config = dict(
    num_key_value_heads=6,
    head_dim=32,
    rope_theta=405000.0,
    bias='none',
    parallel_block=False,
    init_std_qkv=0.0274,
    init_std_down=0.00228,
    batch_tokens=65536,
    dataset='wikipedia_en',
)
Each number is 128 + 24 x the weight over its row's rms, rounded and kept within 0 to 255. Layers, rows and columns count from 0. Numbers have three digits each. The size before them is the row's rms in percent of the matrix's.

# layer 7 attention value, 192x192, rms 0.132, rows 165-191, columns 0-191
097:152121146147157160145134119119109151193124095152092159114124142116150157141130134155101116122096116137133108136106110119146149138136141145111160101113141102129094097095117132130106114115130136137066119108134165140155126122077106127159159111152124139118124134110102092150153123131132158111135146155123131142111152145125178172129106118099128110120148057143101106147100119174122107163128116108133123144130129130117140125135066098133146162105131172158138123147127154110098131091110130133099140097113201140171138099104097132142143122123107141147147133197065115175105147099153162096
091:132105114142139119124117101135151135152141089150142094145107140133154164129132168137106131114118132122134123119175093148097130131116120126111139138098141114099144150148103131137122158130129121158148114075113169074143119117158133121120070144101103147133120120138090114147078178140145101116094140141156114149129104083132150138139152135178165110108148145124156151116103148135115146078116179123114096185178129129140135142139124115100170126117145174123115132130149175127134090140173174126088128102155082130075135121067112130156145138096150129135117113165135174136088115098128117126
092:130137142102093129122117151131143150038108100141132156105177117160120106175105109126128129116116116127121158157140134119113080131098134164137148119146130124172097124098123137133135168163133117149132149116120095116147135160108139133158035120124165108136130165109130130065161116136135149107177133123119105129114109145154126125122103126068106143119109127112111141165110109102154136105124133111155128080103123117136113113128127177161160154126107142175121124144142144087119118119125112145132151124125185143104149124100163054142102116123148121135138135108138117133136192110115133127
087:173117116130129097121177071138131154142054151127180055156122124121126130092122102114142126097151095096155117141135144163113115126133109107121101080143122139095206117098119134149134121105132152114152137120159141162122137153159116134096164130094152119114142098137136124124104109138145081124098127169130102130159119152129138086156117108130123079130141132106170149130169114115160160102164143121127126171110088110132141135131146074116121113123128147123163147135103091125065108145139111103143128135135144133127142151123084102124142127166136139134127131100148131117152163132146095108
094:105128120114096144135103146129200133134129059138106054136143142134144108105122107132128130116116131119100109143163121136166153137134131138135163122126095063131120146126170109108122088170131155101151137131111106141149098156142134123116084131153122128111146179120085128119098194148141114108131158148191141131096150087123142129128128157133139127105150153123097115138106118096107145115132149129182111134147111119131145208136110130117148148131130188120127133123163129123163115126100095141113112101122124120126150112123105149134119116130129148153146147105148132079086158083130113168
087:102146142138121134158113134126158118081108152160130217122119132177087162151168162136124106075122115157174115134117133103108088104147132142104100086116122151159135168113112124123135124131090097122090190112139135108123177105100115105141162136115113113128139137158151134151140089137143116138113113106125126144140127112096088117137096165137151165120117136150091142150099123108124115143118180132131128110122137112168130089142169149150085119135134137141084140120109107156119133103149175123149131141075107097153148111138180155150134118103106122112129143091101101151130104120141151126
093:107116135129080147129127089121135135162161110131125089138113123140115168137142130123101119147125179086128118110151127126142179122131123131140092115067155116122165104104147133120125112151093128155108085130142133111136107126117166101124158149117163149131117085132166104171110059138105133123098117173127108148088172124105173113114189099099116109102145156138145066126101122163082141088130154149140135124125117131109157169142125102139151154140139136117153131110178151141117116134102149092135139096155117125158114173144150129141157119142118145094103135184127122127101131125153103098
086:116118141126123111145134135105122127141148101134057080092142149153109174107120080126093130125112131139123128136127105157124167133109169114115162104098139165117107102174109116120134118104126170123103083150128100147152122146161133121106129113110125132150132129168103119141117146090136136182161147184139156151140132080105111118069129115110112144129132131110175144120130180143127139189151126135121101150127147148126090090113146124118142107142122100141165139105108129082115100113133128107104119136138076119215145093118128125140141134129112131121106093162131133149106096182108129136
097:136119147164156098136118101150131132140097145131127121165113129137137130113146170130151114136153100134142103131131159122123120125180129073146118158132107105095156200100110119136139144123132116123158132106135138128147137127145101119152139124152104131112120123150119127166099132143134157136059102150157142122154129136132119137206108158169101148134123162124093176096155126132134093141133108132127128163140154103069106086131118101142099130117162163149088138156061174108155138127133150114110131119115128127121122186083138129117123139100115124135127124097110086073146137073125135174
082:082143131162118122158130148143159148200154091139122116108063121134153194147140164128123116144124110147130132112139156150152107111098101131119124129063127080141128137182140104150136111131168134196118157103127142094170139118113126109114148148135127129120120104105121137151114126136142150136129181100138112113122133108146142108110150181160128154148133158151146096122091102125098100144157129094142103128131113138141109106105124101094147127134118170146071133120150134181131146094155130119131114103081100104099093118128108167126122143163149109116142151100125125152112099114139166126
086:152104124125102132120122086140154135148091082103094171161082145205121140165143138110146136084130167157123144151150127126109113124148117138116143167092136136099145142121135160131130133136154124137171077110134107121104113141123157138138107124113108126122118067113122098121071109132111069118128108184146128151091140106091174129159118144165123121138132123106155151131112099151098121055194140098159170113144142122106106094119137147142139140125142179096138139108097117149162076114153121110129141113099154121137129134142120094128131119145132141150127146132124165131126146122134135135
103:097127080148129123127124122111162118116100086131151179118146127143169088111132141143129109121149107106117097136141148120128100121165110096114116130096108108116150119157085120113125116151126122094146147120152143124100125120141101118158105121136148113120151124115118141161144104127108156125122114200210137160159095109099163136105170122137190137124138185118137090138154167081125130128149130094151099126132134132144184122148138148129085138139151097112096138130118129142083147171153083131127139120146159119113141114163122124106136104097122139093140153120158074095182134149133097116
091:168129154117120121128160151144087123099129118134101164151141135111086153122120122142137159182111156116137152149097096135125173130115124133131156150160141126164110132110120149134139084150150075079163042148090116156160129155155109134140140136122136120131124122150131115061142113149131139114077131086147118098104135106121114117126135115094151147136113115141128096160149075117144121120118138156157149115100132127122126144129127179147103150127140100076117145122149097086127097129138148105133085113091155110163101165068141077148141111121140136146130145124110159140144160111111103139
097:215131142136119140111139170127116072159120095103102142153133115141115138125130123149124127103088164128116119135150146125092127102161130125107165180190120122137195135139150119119135117137109129130127110128131168100127154130111163144114135129118131103117131103171146116157119154135112152134106130117163131105084146114119166157186101117122135158125125104120115125148134048124118108118148134103142124167100130129120141141123120131129152114141144096151147136085053140105142105104170122133110124122143174108202122157090131096125146137151129141150118146135141164088108114115111142153
090:112114166124094127121083123139136125144131166095133193148115102143139132147147115117149148073129166164144130141091138114176089112137130137134141165127099082130105193120180102115130145135138152139120167116124158111145145115100147108149115134104125110104108170149120139132144156140123098157112119125146132143126123169171102126152092130114152122119135107142120155151137142142104081102094141096143131141161127095106124119121155109143064094124134118154112143133115089107155095107078140100108127119137099118127154158165169137091124125069157132178133154156158135139138122108132180147
098:135117173155105165128097155134110153082129142114120161146117108102127102120135143120132128103099101111126118127146055132129081133134113133128118198133137153130116187146109116141139134096107135162140151090142139103132138120086158116146103147110139125117117126124152105153149104129140120118168122132090127134124118143144148197127076145144142122066122095125078126151134143136118119133102143165139149147149088123111135157130131195120125165123107154176120124094185143086150117120116123144114176083144115111097119144107109136106140125110150130128142150143165154172096160113129167137
098:108129143109137122119106133133119123128143125116156069143114146124138133100115103140136120174122118126114129104159123125112152138100145138109120062125142143074119135123174114133114179165120107105117118132097127128171121160111127138123111123143120114136114122145128105130124161132155169114122131101094110107132110132142061126171179101168062158137116128118105157134125108155115178146117122127120116195137120146139135141123111100137197133116117099159124119150075114138130148128091160139162111157152155148103156137066133142089110148161101130104133112127102166126090068106126154103
093:188123148126140110100143130135088155201126150146135157121113092132144131128114104079126104100127129137113129118118059139159119129124146129143144135128137117125086136161113160152133110118122145162153135110128165106163148110108102130102083137131114126120112122114132120099085123123163107129167101099114118103131119129119168146156142169168153099118136100130126184174118149087112122125125127108114136149169125127146124129107136101142132129121124168092145135113189073118116079114151135108155142136087092125119142138137116147130120150081138121163148082109150156169168135145107195144
085:093124135132163162140134078104140180165107139096083163145122120119135156135130075128107141116166154136112123133105135144086142131107132104169104071103151123098126054149095149112132143113109125135098108110158179109164132127085116115132167122129131123127127057109155119143116086133116150132128118117121123122092109145117130101123150152108106153128135137123160128109119154125112143119142118140117159181138139128160135094119114149100099109128113155160137143129133125163121065143121140146124135115150174124159132125191127152088146149115134133134136122136117159122151121198175101110
095:105130143127118131139170141136103130106079173124139179123122126107107158093127120135140132133170101168115151141163122137106129124149121132091146055085148133126091141148114146144138163082144146150131091188153109141107166130110135114114162123100125123137122128104158151111130120144152117105158159094094118128196096138144086162119089139138107103116123145133139128097152143141155136122116116099120120125149132128155099142133148117120075092144127125159144132130167096176102113138182118104136124136142113113093157098168147095134144144105136117135106120059117125173138092130110129094
089:130126133118167105128139134130149106124114147124152074171124117110128146067120109135123106127177053146152105143127105122121136127146138099113159144153113123127145150124120120127121138121121172139097150166138130116162118122166074115134095122141101116116137172148131153139118211130142137152130172123137150152138151116164081187104089143160127121103132087119093187095175122120120144130120148085153112140156116114108101143132133111148107115134113108148146149127082115134128121131129139127089126148150096133111118114089120119103141140065104135138134108111096130089102151124128108190
085:074132145135168112135095151128175121109118079130097102148150142123121134135125092158112110146136092118111119141124166120114148130199109118112134093121117126117157153154082118135118147111159118157107158121157110141125105155142147086099096122138120137143159098096112129157109149144109122127091157175129145104164102075137129141145134151147085122143157130103127112137144117115103141075152111167150097164118126162146116122128087084122161119143122190130166146118096157133127131130148102123144109108151126137133154105098085172155124151128121138133157123130099076128097176147108080112
091:093117137131122110117155133121090157094111182138095090117098126123136094084153144115152118082178091112126136128161145122125112131111112097131100160107167120121075136152128148136126074105121132138089130115152158136143130134085106123137166106091132127109128148097112146109120167132145109113176163118103125142205113119121089125142140128177138121163128153130122125136166174166121141165126120098130152086150124140095105073123139125135102142114133119140161127134157095175149133121141140141138117144116126132080185099156149127118115101140122120114129127085146102139152086106150164139
086:147130154153122092140155139141129117076111138125150116149107099166096136094152146134109079138126089127140100120131135106124099112173108109125060132086102164140183133172083125144144141106142155066128157098152094121150156133143130113131139121127148129133174107126159143148117137142132140156118133167103130150180119128130097134078084147125114155095132154120150115144182177095143156146141083153119118123138103146144171108133138095137116107155143132129117143123108099131086151113084112118116149131105079121173114143128121148115131127135101100085119117109147123150140127180154143119
082:125127130116139151128142168116114108143184143138145119072142147139136090075140138122131156150110167138129148110124150099162180145085147113094108158110145157116101203134142132148113128119130104128136147135093137161121148109104092136118101109129102136142106130115087136145110162115146165112161128100111133086138135079119104140154163105149106101181121104146114143156133186163119123137107141091119068143127104135113138139107113137143144111112135166161118096136124089109160125142162091157126112124136096152094148084103108132125111126165094133131132122140134135172153093104125182121
106:155134138105156113133145157126128142063131142184109104114169155144104124095123122119112147154100145146119148122117105112107138147103143132089130102135118146132112160129123138150119140073158139068101125129113095172145176141146128137108107111147098125122137126167115108123156110119152148119165111116083138093125157054122082124128096116156118165136119075132142135144142120128181111173100121107124072068117098153108120131124137125134108118111126118137152119122124130090156139122120125155141113139100126134207147091112097103176112129130104122132152123115097124182127152145125115129
091:105115145153147126131128096156133144088106123110139111155116148154151171143117120137127123194143146145125139130112119134127101115146107097128119156126089123167123125088131123136142136094145143142153094107128137145133134114124157121153168128146128126129145139134127106121199181146096156164118145121117115190122176169176110147053163104133116144113109104122137139127162075159092075108161074155120145172116130128060114102111105088106113129142142149126149138104154124136122111109098107121134127123104139136169111139121116114117138160125147111117113131108137161175107080143101127138
# layer 7 attention output (transposed), 192x192, rms 0.131, rows 165-191, columns 0-191
104:121119130137134143144135143111117098127146104119106115097163135113132098097178096120123177100112098097127165127130124122130140160110163130131122088136111096179105081116147096162132129125116124149172188115121131166130118101108108107116131143103118142125156139096116148143092122132125154123184155117124090134128107122119159136101159137116205152122117159155059146157161103158148084141129092123122121174087159120130114127118101126147133126125132087141183115124155111111100116132122130169106158119141151079134123173164086147094116122140122123117174147097130142139100123125148137116
105:116115166111132169125124114096162132143150087140162141107160084140162118101113151176141137126146134142129117138138133154122121080097149131119058176133160120167137127102146140141077100148097129129139125138136123160109095102136126139087161101082151137125102115108128123111114140161112150147110125136126125147123082145123144162122137147124107128138118138118129147096106131099093118155179137148097108117130117157161115071091083145119100129164080111141107134144081123125120163113169128158123103138188135114125111130149133110151137085156166168139138070136163123125100140100152140150
104:173134130106129147092107118152141141136080110129140130112108105153117136097080158155114134092128114094166147139114135140134127176166131113135207097128085140124158120156102130143143148125109136159103118177137154135141150169151145124137108148136116136111169104151139102099132114130090107116140121134122146095181146112134148171128104128154140100144139108129183115184139089134086129107100118143148104123106116148114159134098088158149114120111138128145136093145140091109104121139137103132117105168116118122147152126118090128135131103119144145134156128073124091094120111204089112167
103:092126129150132146082133108122137127108088126134124157195096142139122125105097133101175155133105104115148141105126159132137096067154104150125107144137078141132127108072132169129138107128157144088127117124128131131090141160158141105124129146113142123135113140120155165154132126094078144152085139132165118143073147125129159154176145144128095150083126091118126146116106127096106140080124117126114100133141116163075139133091159106104112095178119134155122140146156090145122127125095096148114150115158162156168123130119124131163138148115178131136167159123128084143149136134127097126
107:097135074115149123142147138149121122091140128145155138136151100129114128144100115085161105120107137178161089087135155140184157136163140091113104145122118091111115127118144149102142111161088116138175141138140158133174094141141080164100158127117107150140154129125125143117184099106147097110130127129114120105164158135142122122114123147129080107134111141140158115074151128102123158154145115159120118097151176151116090113095140131093076161087137116123094123103116137076138067132112114128122138146106105172113157107167133111114147118140161109129129146130152124130168130140124164139
102:142136142154146107115136127120106117155160090124116132111135158119118150137146159103111170131112140135143093122161159122137163111121131151174137104123147137159127091145125126135119103096128086106157141092123117179140125084080156082143086084162144131131154111111135122161104110125138147130139100098134174074173130105119138122123134145101121141143150157177097127139159134053129116131145098154094118126144087087132111147140132126073145119118131134161126124110152137137117153130107138114108135168146166172155128110079163094131110156133072096095147144131123100149127103106150170108
103:130113140120136122131110105111138110164133126129124146154131098141143145158138120076105137160110096114155091148139116081155110116143132141148137102106099161116121100111135147112132152127108144165143108107133106134109062126118121165114141146124167153128121126114126138139125101143087134138137138149127117137084147144154142124081116141094123144142138121136103103163096132168135138108121111073136112134090123122128115114086118153100112136099096187115142116084142150142086126100167142117116179103097152132159061131162142134154126131117106158206106162149196160119149136153153155173
105:105141137139152146134145119127125129087130137118099122046127076106106109149122139144084130098104138099108140123153115134099076136116099116128136103161140164128110129137100146113137121124145142153119114131150126099118063089135127172120124175143129128123148187120161112123138090086097101145149129165119182111127103107106085129107156124135128137131117154134115129108145143145111125059112188154090136129144094123138129138155095130138099143108124137126101120145163115131171167105078160135159117159164166118155114154136164110107130147125155170114128138104096149137136126173112124137
104:116133133143109103120127152122130117155075111127114121100151140134107135113131140144134134140167146174137091127108076173135189131142116116117148128121090115123154153121134110120124145131138084120132131115074097148160135170103117084122138116157113135148136087133094119172112163148142150155082118145193125123111099162133096127140152120110109137102071077102113124125125138170143092184137128131123156174162129086136114112184122107145126128142124121142125075138139157136168108149107096132137107124153154136104162125110108119122081096154098098133132138119108104146113129146132168172
101:124131129118159087155117095151092157164114107113136164147138112119120145116140156111077144139152158131144136131145143113151153071143174148117081094121138132136129117149122107157143100107106108107121135181107123084130088107134132102115158094094097133151101115143131126142106159141127154154118174144093112181137117100128126116121183141103139126097123184144177119112151169094140127134157074098118156110098119126160103126096075124119107123112151115120127161097142144106143143146111166115142138145076139110149123149170141148120116174135093129112105136092125153113150096117125167113
105:130131140132139100114149128157132109164108157148107147148135152115121134131139099133118127180147127127110127146123117105132100103153083138095126105092121140115141102113107154118098093098162105158140114123170124121145162162107124130155095126103105115181150113103179110133114120119087140135100105151096144151100123167082094123121179125144105133137095139096124151158093095185147147104134067135103164120117139122135130103102106106079124106124125155138138107146139129123117099088111166135122166156105191195155143142124187099127147136126132143141123151146127177126135130101104121157
099:141152137145139120146115110132133141128116102122114145100129160137111121116133142094121172134131123114103132122155176142099125090177129104129161170169124135132135117112134120129129134154155116109094111095095159152128105140154143116134130153161112120133158095096128188107156099101158126130139113141157125087125123125122130092140127098084099115134119158128145119111154115107120145132133140153109128080135130172103164128122161128122121162185142068143114156135104117103106129086189111101119135161153101167146146106158087083115108134172087133148108178121164074126120111147066099131
106:129110138143110102105119131145126118112120080096092114129150142132100130195155165154073152128146123128175175125123149144138153137093083121153134138118105094147090107119134114126089088141136135175168154113152147167139107102124111143103127128171141156130119120130151122131201131151092153128103132112151142133170154116115116125130129140166142129121111147174149128095118121153113179127123121094123114111088124130024115107136110107154125102079125143106134112124110114101143094121156104138135113156139122155145146122121131105153155104111149127149152148140148160092102105111131102154
094:144114129174141135139117095153125136088142170089126141103128137106120136154167130163118109138106136122146131139132115124074124103154134133141132092110121109125123142090158117100143206135108098123158111159117125139146140104133090122131128079114158116119170117126133143128143126127068143123111147125141142103143122158123114139129121129146090153155116116116097118180116100129205173131119089152160159150113163117094122098118143140112113091114083173141158161143090131109123070116118079106096172160130117127148105136107141098117178150137133158163120158097150141161124118115124106139
104:131137115129135116133130125158101135147144134134133135115125151140102153113177164130123185089127139154137160143164136060137083124124127129140112150080117087180139101136143123145162130114144123108114136132112141150135121106110151095097144125112143136129136071152059126112060157121133140100096077127151140112130150122155075091102175095112116121137194118140117134148124133161123083152139132147119108131104145145170099152115131125123137127097135175158123111108122108113175138111134119105138101102166143074135089109124116127119133129114142138145152178133134108167103103136158128108
103:140131123125116140112123110123153094150165160127172113146100145170145118086110070136130077150144163143175123161125116079103135112093135118134118127116122140123114120122118151113135151140114107115151084151116144128108138161108111113104099107106138123125148105155102164096140125121143093106170128112118065131149107108166123157138101155166147117149139118091122147145121110164119153165102111147107138142101090159143141136100129108182143150144126183131135097115094122116113169124114152142144121134141117085124118103121097139119167145122088136177135069109168119161136186160128159096
097:112134131085085141126109133126118135157136109121127069128106082151115129119112127147156157155115096139153122147120097121118107160138146114106115120154128136120129161125158129122166152105114141076108128146126108150096116141126111138175133145146145146135085170131095113204138128171180108129090131137137131175085075131124166146114171130153147133139096120109123088155130130162133094087124139168123154144156145160141121106152148107138117141109155089110131128137107106096117074152143119179108140142126120119148121160130143113174090118147137111106137074098112179144124084133120138120
107:154095102127112137099127135124135128131100160145162140129124069107142163099160068134106112127122115135127166120103143139147101097106104106136102099129150103118127143122172103185142114089144152117109149107174150098145150104103150104111099105120131136153126165137134153111071129161140094120170149128089110159120116134144108138091131172155121117136108140148125140158129143124094158090147099145105084114172097103147101147103158124139105151147156149170137138125112133144177130109094166118163145128133132144140142142107159145162116156142098123110119084092167125169139095109108159094
102:178123149147120094120123114132119149130157146173083108125134099118122126144101091113130122125143097101082124139123141149142146081089116098118166155147157120105118140096135142121136126163098175126129127122165122190156127124150127139170166118130143170156150128155142121122101125125109140167137117166139118153088111080139167164122144161118102140136099132157155107138107078174115134116147071096075116122139135154119139135130182126117113098157090170078154137105090072110124120150108125124123106131134112107122122107131158128112165114131181128136111095101132166136118144115117120115
106:140114150147139128157129102126133115139126115131125134118104122122102137102110134147134116115146145147099137142114141142136091092088167153116110120161112157137117119121129126152109094143135140112146131153145146133104158128115157141102094169128130111146095084126151197081101103172140122131163103122097148137131129132151181124120069142172159149129127124165111123117122130061112101131126113099090091104149072169151125138119154150120139110149113135127150127098159116173152126149132134093136117127119119164111156082104119132189122154117107129173170053109177085104147122114130124117
106:139104132129136140119135151116099148107088143147118119111119143153119133118096106145145122115116117101126160113096118149131157113161121115129132094131144135143133137150092126131143128119096160122134160123106084096128136179121108156117144144140142066151102133101141117102110166133196113097129123140130160108167104124138124165117085147140079119142107137148165124106116104081107115133147150177161137165125106127151109110140102142108149157156149101175102089129148128132170128143109106142129078112195139105111136143092088090129125098110148106125153111113133114104115208173165135166
108:165141121139134119128139135134138127101059143106144141162147123137174125110080078121127092112137115128107142125106185185076116104145083087095174108155147183146095140123102138110116164126099128123138119130165141185118094131093101180121141160137137106153161107135136131108100114133132113151149115153131131175157146135140118135135113130115101148115119105141104157124154118072129146128143126154152130134134106137076144111136091117145102106157118136101130115116145147111111170155156123132137150118140116110096149132122090139108100137144103159120110117089112090171134188106120125162
105:112152115134098147135162131122086132155129120141060165133133136140105103095115136105145143162151150156099163143144137081154136152121165138114100139123066091100170086147131140134107078114128162119092142134122132175114128108141101052105076148139129125162125147115129142134148145125155155143143128088124126119121095134119152091184133157117113104131125152135084129079135157097122135140148099134121123141141149132141128131119146105139131129133150084087100144127141130112157166136145145152147147143118150102138142173159150130155106148160143075108151105096134145136090124136075120106
103:123115146142118121116124110146091122174134125135121092137122116127110133092126123106070116145160160131104133154125097126087086080134137127122115141146110162137158175134108161142149130102121112113127132119143096109098126150136109138141096167169092070122142136156133126155121142134185103156128154117114182100104129135087105139159110157123109100092124118140124135121169125092126072104124104163140143132133086160170130126120149118135129157164129118120130168082158121121119174113130170152107183132129076159148145116097109110151111130120083162134121158142125128167087138166148143154
099:129130067104108172117155115124119144145115131099145145157127101126160143099152143128130139186154076146107174121115155122159104193078101099109103139155135101145110179098113166130140095129142116118126117130125148101160107104114146078133144116168125113153112123142127135156115119098162123130134103070144074107123113132102122099109166112155151111124093125156084126139118143163106138101092136106153119131129152098121137103132167189149149167120125134119132126134122162143120123131163155157122111126136116086134144092154101125097113119151171115126144144124111094153164139137091160116
093:142157092115143132102123185122135124094120132118146126175100134106077107131104126120164118127148137124147129087113115161131140198120114122130104139151144088128099186120128118110161089113159134182122094107162147114149152135090149167081092130168103075111140162166114153148148120094146133134126095134101154096115097121146134171123141089147133134094112123128118117158177150124134096090136142112157150145142098091095149105151130134146105111098123123144132107125119148140163124121103130114127126158114098131154161138093142143079161149110100151127172115118105121166105102153111124134
105:121127132126131116139113161118127143161167121141080119129143121116082106163154094157156143124101139124132172134109095175098137086155109154121100132130115150145135110068113113133110110134143087091129114143107120074101112102192143114133161121120089096143118106122146153152176146160091102147051158150108157168103131127115097157105174140138131127120145107117161122106107122147161137101154132104146141165114160128118165154110134139138120134089095129074110147122128150108143157103132123142148138092082142137135127150130135113107134170108137161110132131165117163156137137102128091124
# layer 7 MLP up, 768x192, rms 0.142, rows 0-9, columns 0-191
095:125142141122158115115143128122138131134117145134122138135118144124116161123096147142115087131138134153113147160095155114140137137083175147089090107082122163113092109152136135135101145150118131084085128131105086142129131199115146135147154141184087149122120144136115126131108113145099161105113142156120133098084149129149125141109146171056093178123145092117099109133156084125162135123127123134145122150098098138120110170108120118109120165132088120118147089158161149085063082122132079153135160108114133156147140127108067102118130128129148142130135112153135112165140123126110137148
097:054130134132114138155139131111155110118102134060139119118164120074115151149101166111163156140122131168113135142173162118116142120156101135101146114112120133109122093112133112125119130123112107125117102129090135144187121101177108126129075084126145115130109142124146133092134113138135136145097167120118193155130156120119146121126131143115084110130110110146118178120132098127136108137137121106140088154179088157161113113138162142143118109134155058171138138124122120133158086120137127106121103132175095118123127086164136151090126132137157125173157136130179153125128091112135123131
091:134128156124100126135134136140130125133155050073157089129121152139166108151135132175133136114135144124136145133147107151124089116117141132125173133145114127133105112090188140152100126157120147108135092142131129137141161133142112139104087126086135113124127104141120118098126116115138133142112132131141130125146126122074077113151135052121097126130134129123151140143145128150109140115148139155115071149146105135125098193134134135091105088129155132122139136134141113106166042127067156134085117140110127151165134133140090124114152136125135140142094111193142138176118156107151154107
104:117134158125116119177126148129116116113119135149153127141146171188117132133118123134109182128160146159139112131159110112137141143107105134091142088159154111097146145124126114125109131091076155110154133119088160119091113140150166144159105148173125149141138131169125119104143085118130113142139133121147178108111110078154127171173146141109141115052110102131092140136094147114113110110128173103120080115113120124108137122170110098104127123110099132162106070133156101101152140130093138137168150128165138119090130128135129139114134106065148128072131135160115158123120100118120129140
108:117128136140141168170121110128187176156131142140091119117087101130138156134114153135118146160153131132144096129115125131123114147121130125104112106135197133123130069104181094105105115114128133071112147118119152154147137149118158186126111123091166162135093099141132110142136139099105106097163149121073131145156122144143146129129100143113121125157105106130096107126114150104139135162120095106129119111112135135126173113114100139109101113110132100114129078117161092138090135075148113151083092120118137098120108118170142163161135159156161164161133149176141145157113114152154106128
096:080110166143125093127115158125168102081107120147145158132146117144133109152119151109111165105118128186140138112114131109128140130137196143121182136145144132155146132121100135123116152156136101112120139097067104171141167117109131122148087119118144127138141118146130122127118143137151126104130167153130132146171122121096082131126105129093122153118136086136099142152093115143100112109136117102138135112119156116130116128128149146138088075137096120154130134108131083115086080106184155133120126139098139164151161079133135112142126088139083141128107169142151108154172086139058126132
108:130122118125085110122150197132109104119125132129106096079142134155119124099138108104082176123135142148121168138146100120152127146086130130131151064126121174127093122122116097078127153088104124159125098120107117114123111130130121120121083116129121182146084182131130135182132136126150100134139123133074116136151118150079058153114127136124157118108149110148090121142155151092102165103143147153128131135147117130141154166149144141122122121134130158151156115117172117108155133118091092080147141140127094116105090152107146154102123149140114151113142138146127173128118145123097123089
106:088150124048143135116129122125112146129132131098154113157101121141139126141146133216094169139136121187127120142089099097122089120125168124125156152107130128142118165143130144100137111152131143135102106107117161148178111133128135090167127127144128116119123089135106131160151130107146094118118129105179126145114129159128121106119129074132090140146100117126109178182133113111114126153126085121148116173099120113115106137153145108137130115124127100141108126157081154113105088120105108144137148126155190135148108118145106152130098126172127189138154146145171149108143149124130110153
027:053157183107093128152169164130100127148153096105097119131114147141139098124119130143108146139133126170108106105113113105145163155115142119118151114135133147100124123106146124088076098103110135107141095133129136135135133151137156161151115100148146144115107125137059088119151109144151118109184130117089153150109137129122129142091128115130110129106123106151106152144086122146101128144118118131079127161134145141095100127085126153111084087094130086127166111114104121111130097123117106094144151168167120131156107110108130097144100120136076165115108167116169150158125112111075146115
098:087119172146094166149118151130112107146138152085164094181137143138116133086165139140154113131132164109140147112147084107080159146094128108109115126145110159112144146139142148067130142140120120137142099166113125130103092105175147146139146125089121143129121126131130113086147144149141089157125143137133122184088138116117068120118122108103139115123105130148089127124126117120140134116143143155124128129113116109115132132148117169120080108083124119113125130136107128112131073088102133145144118125156115132156146139085135066119096131107115142138121127174170110153152082174120182179
# layer 7 MLP down (transposed), 768x192, rms 0.135, rows 0-8, columns 0-191
097:139116128101129127132159126135146106155122136119113159075131117169114116125130123100126100125117153072102129102138159152123128116124116143163132128146155164142107097139143135132127115207136128145102117132109155128110107140150134107123130150107098156097114098140087133165155089138100150161128133160098126043084128141113117097114108112132119164151121153091081097106175169147159124128154127150163133148134137145110122138146104101134143141124084102108118112113122095121130128150174167090096168173138139142149116179095143124103138143125154134116131142133159052106132157138133145102
098:116129134131132106116086160118114131135136080105144137102198131103133139129130138162163140143187124127125132134104146090129129069095148134132125162113113170058105119136110139115132148137112117123104146130140126157140122131128153152176126160113145096140143142101168114151137086133112169152103208107106124140106193166140130117134144107090142098133143126128123121103124089109144119118150146122128115105111081134121135132134108133170119145177126138140114161108119095143121119148120122155117127087149127133078151091166123147106160143123171111138085094134114116122095096102091131166
086:170134155119133115102204183115166119124162147126107146159135122113120115092165093141133101102088170120126122145119187088078149087124151116140104121133118123133169101161109146144149129140132110106130104105106093123097115103105121100137165124128153126166133091145130115142096141145135191158106141137132110070109132125124150084146155146166116130126110172111126101120148156095127167119105141160108120127103122146140147121120096133129090142149155124127127124139113153106104070147113155190133107124149150102138097143126108124111131134129156115081105143142092108097134119117151157118
104:114137167147106133119106125133120096118096128071175086148130135138104076118109126073150127123181153127150108100093157164134178126136119114157141125094086127158092108090130106106114129130120100109176151113140111115145067131131145118157125121132148122148137128149129122139121162111104091153143182121118121128148084137156166205153179143164110137127141174117123135138133105134123112132113130119131145169120098165098123089126149070143137114129139093133133143150108156140118103128118108152085153123138165099147109126161132152148122129104133111131111153167124139090119107141164118123
108:116101136141118092125139173090087107165123181135108148105101124118146155148131149108113122145117131172143137119136101105111114117132129146113154144096112149145099193120143110113126142141077106123129174129117129149105134118141114139136121152133153131131184127120108130210120122117142128119175142123134144138136144124123128159108099081129088115145152157120094138113137109098127128120158129134127145123140145131135118160073142120116087123138136063111089139139110154141152123095149118187112117110129091141107137113091144144143122141184128137101173134128144169087095112120161044141
093:126110083133160146117149145086083110180122133118096118158124154098085105108142108099130105112151119117138165162105154136114165135137110140139123110141157104140146129136130156141114120155142112120116124122128114078174085146100128116115125172087121113118097156131142181156098137126140134116109107174134164153115094152144176157151133151137122112097097121137138166127095163107144117107161187100107108116122131099104102089155072109157179165113136175161135152150121110102091145146130119126116114098106087096119111116137115169143133129128149169128159105147113104130140138134139091136
108:173111108106117139075125118100129126130066104098097111123113096095147150132113121126160136159144122135084116166160153142169116165089173122110131137135082124104099131146113066137130153141115109140140138086160123080154154157149180196153128117123129118135169101136133136127112111171175164087128107116191121146113125157154137116178113123127116108128146137136142119175121101123118164135138151113113111120120151147148156110141108086154129126120112143126133156138118165110091150103136110148118067115113114132167109104123115161145112130160088138110125142105110132137137103128121132131
105:138143143137117119109144133116134082058123099144127100117133123136135127132172177188098153087129115123116124142107105139139133141114142139137144124088128148131153079142151132134120137133119160145121075149156139134152092114165116121102131138116147157132136115105144136138125137108141121130092148142126126143161110123106120103112138123131159156180102102177139152154139199130114166115115111073137096110123160135171135114121127109125121084146107133101097107111106107141119100146106105158150086171130112114173071153066093142114118130114150148167165121123122128145189161130092119150
025:109140080147145117114116129114142150135105124115153160135107111120140149128124126120123136186089110147135085082112102170124136108145173143125126139096139140092113123119137078114129175140085110154118120170134145141089131135117134139190127119152175108113167126126180136117136140140189139131086096075118114119077136109127132141144112087117106143115115144121092091150124116092125121118198125148138103144117125155084158142169130123088085116096154085129110117119158113155154144131130116114120172124173144130154174133135151100141115141126153129109125164157111144114141120096122107144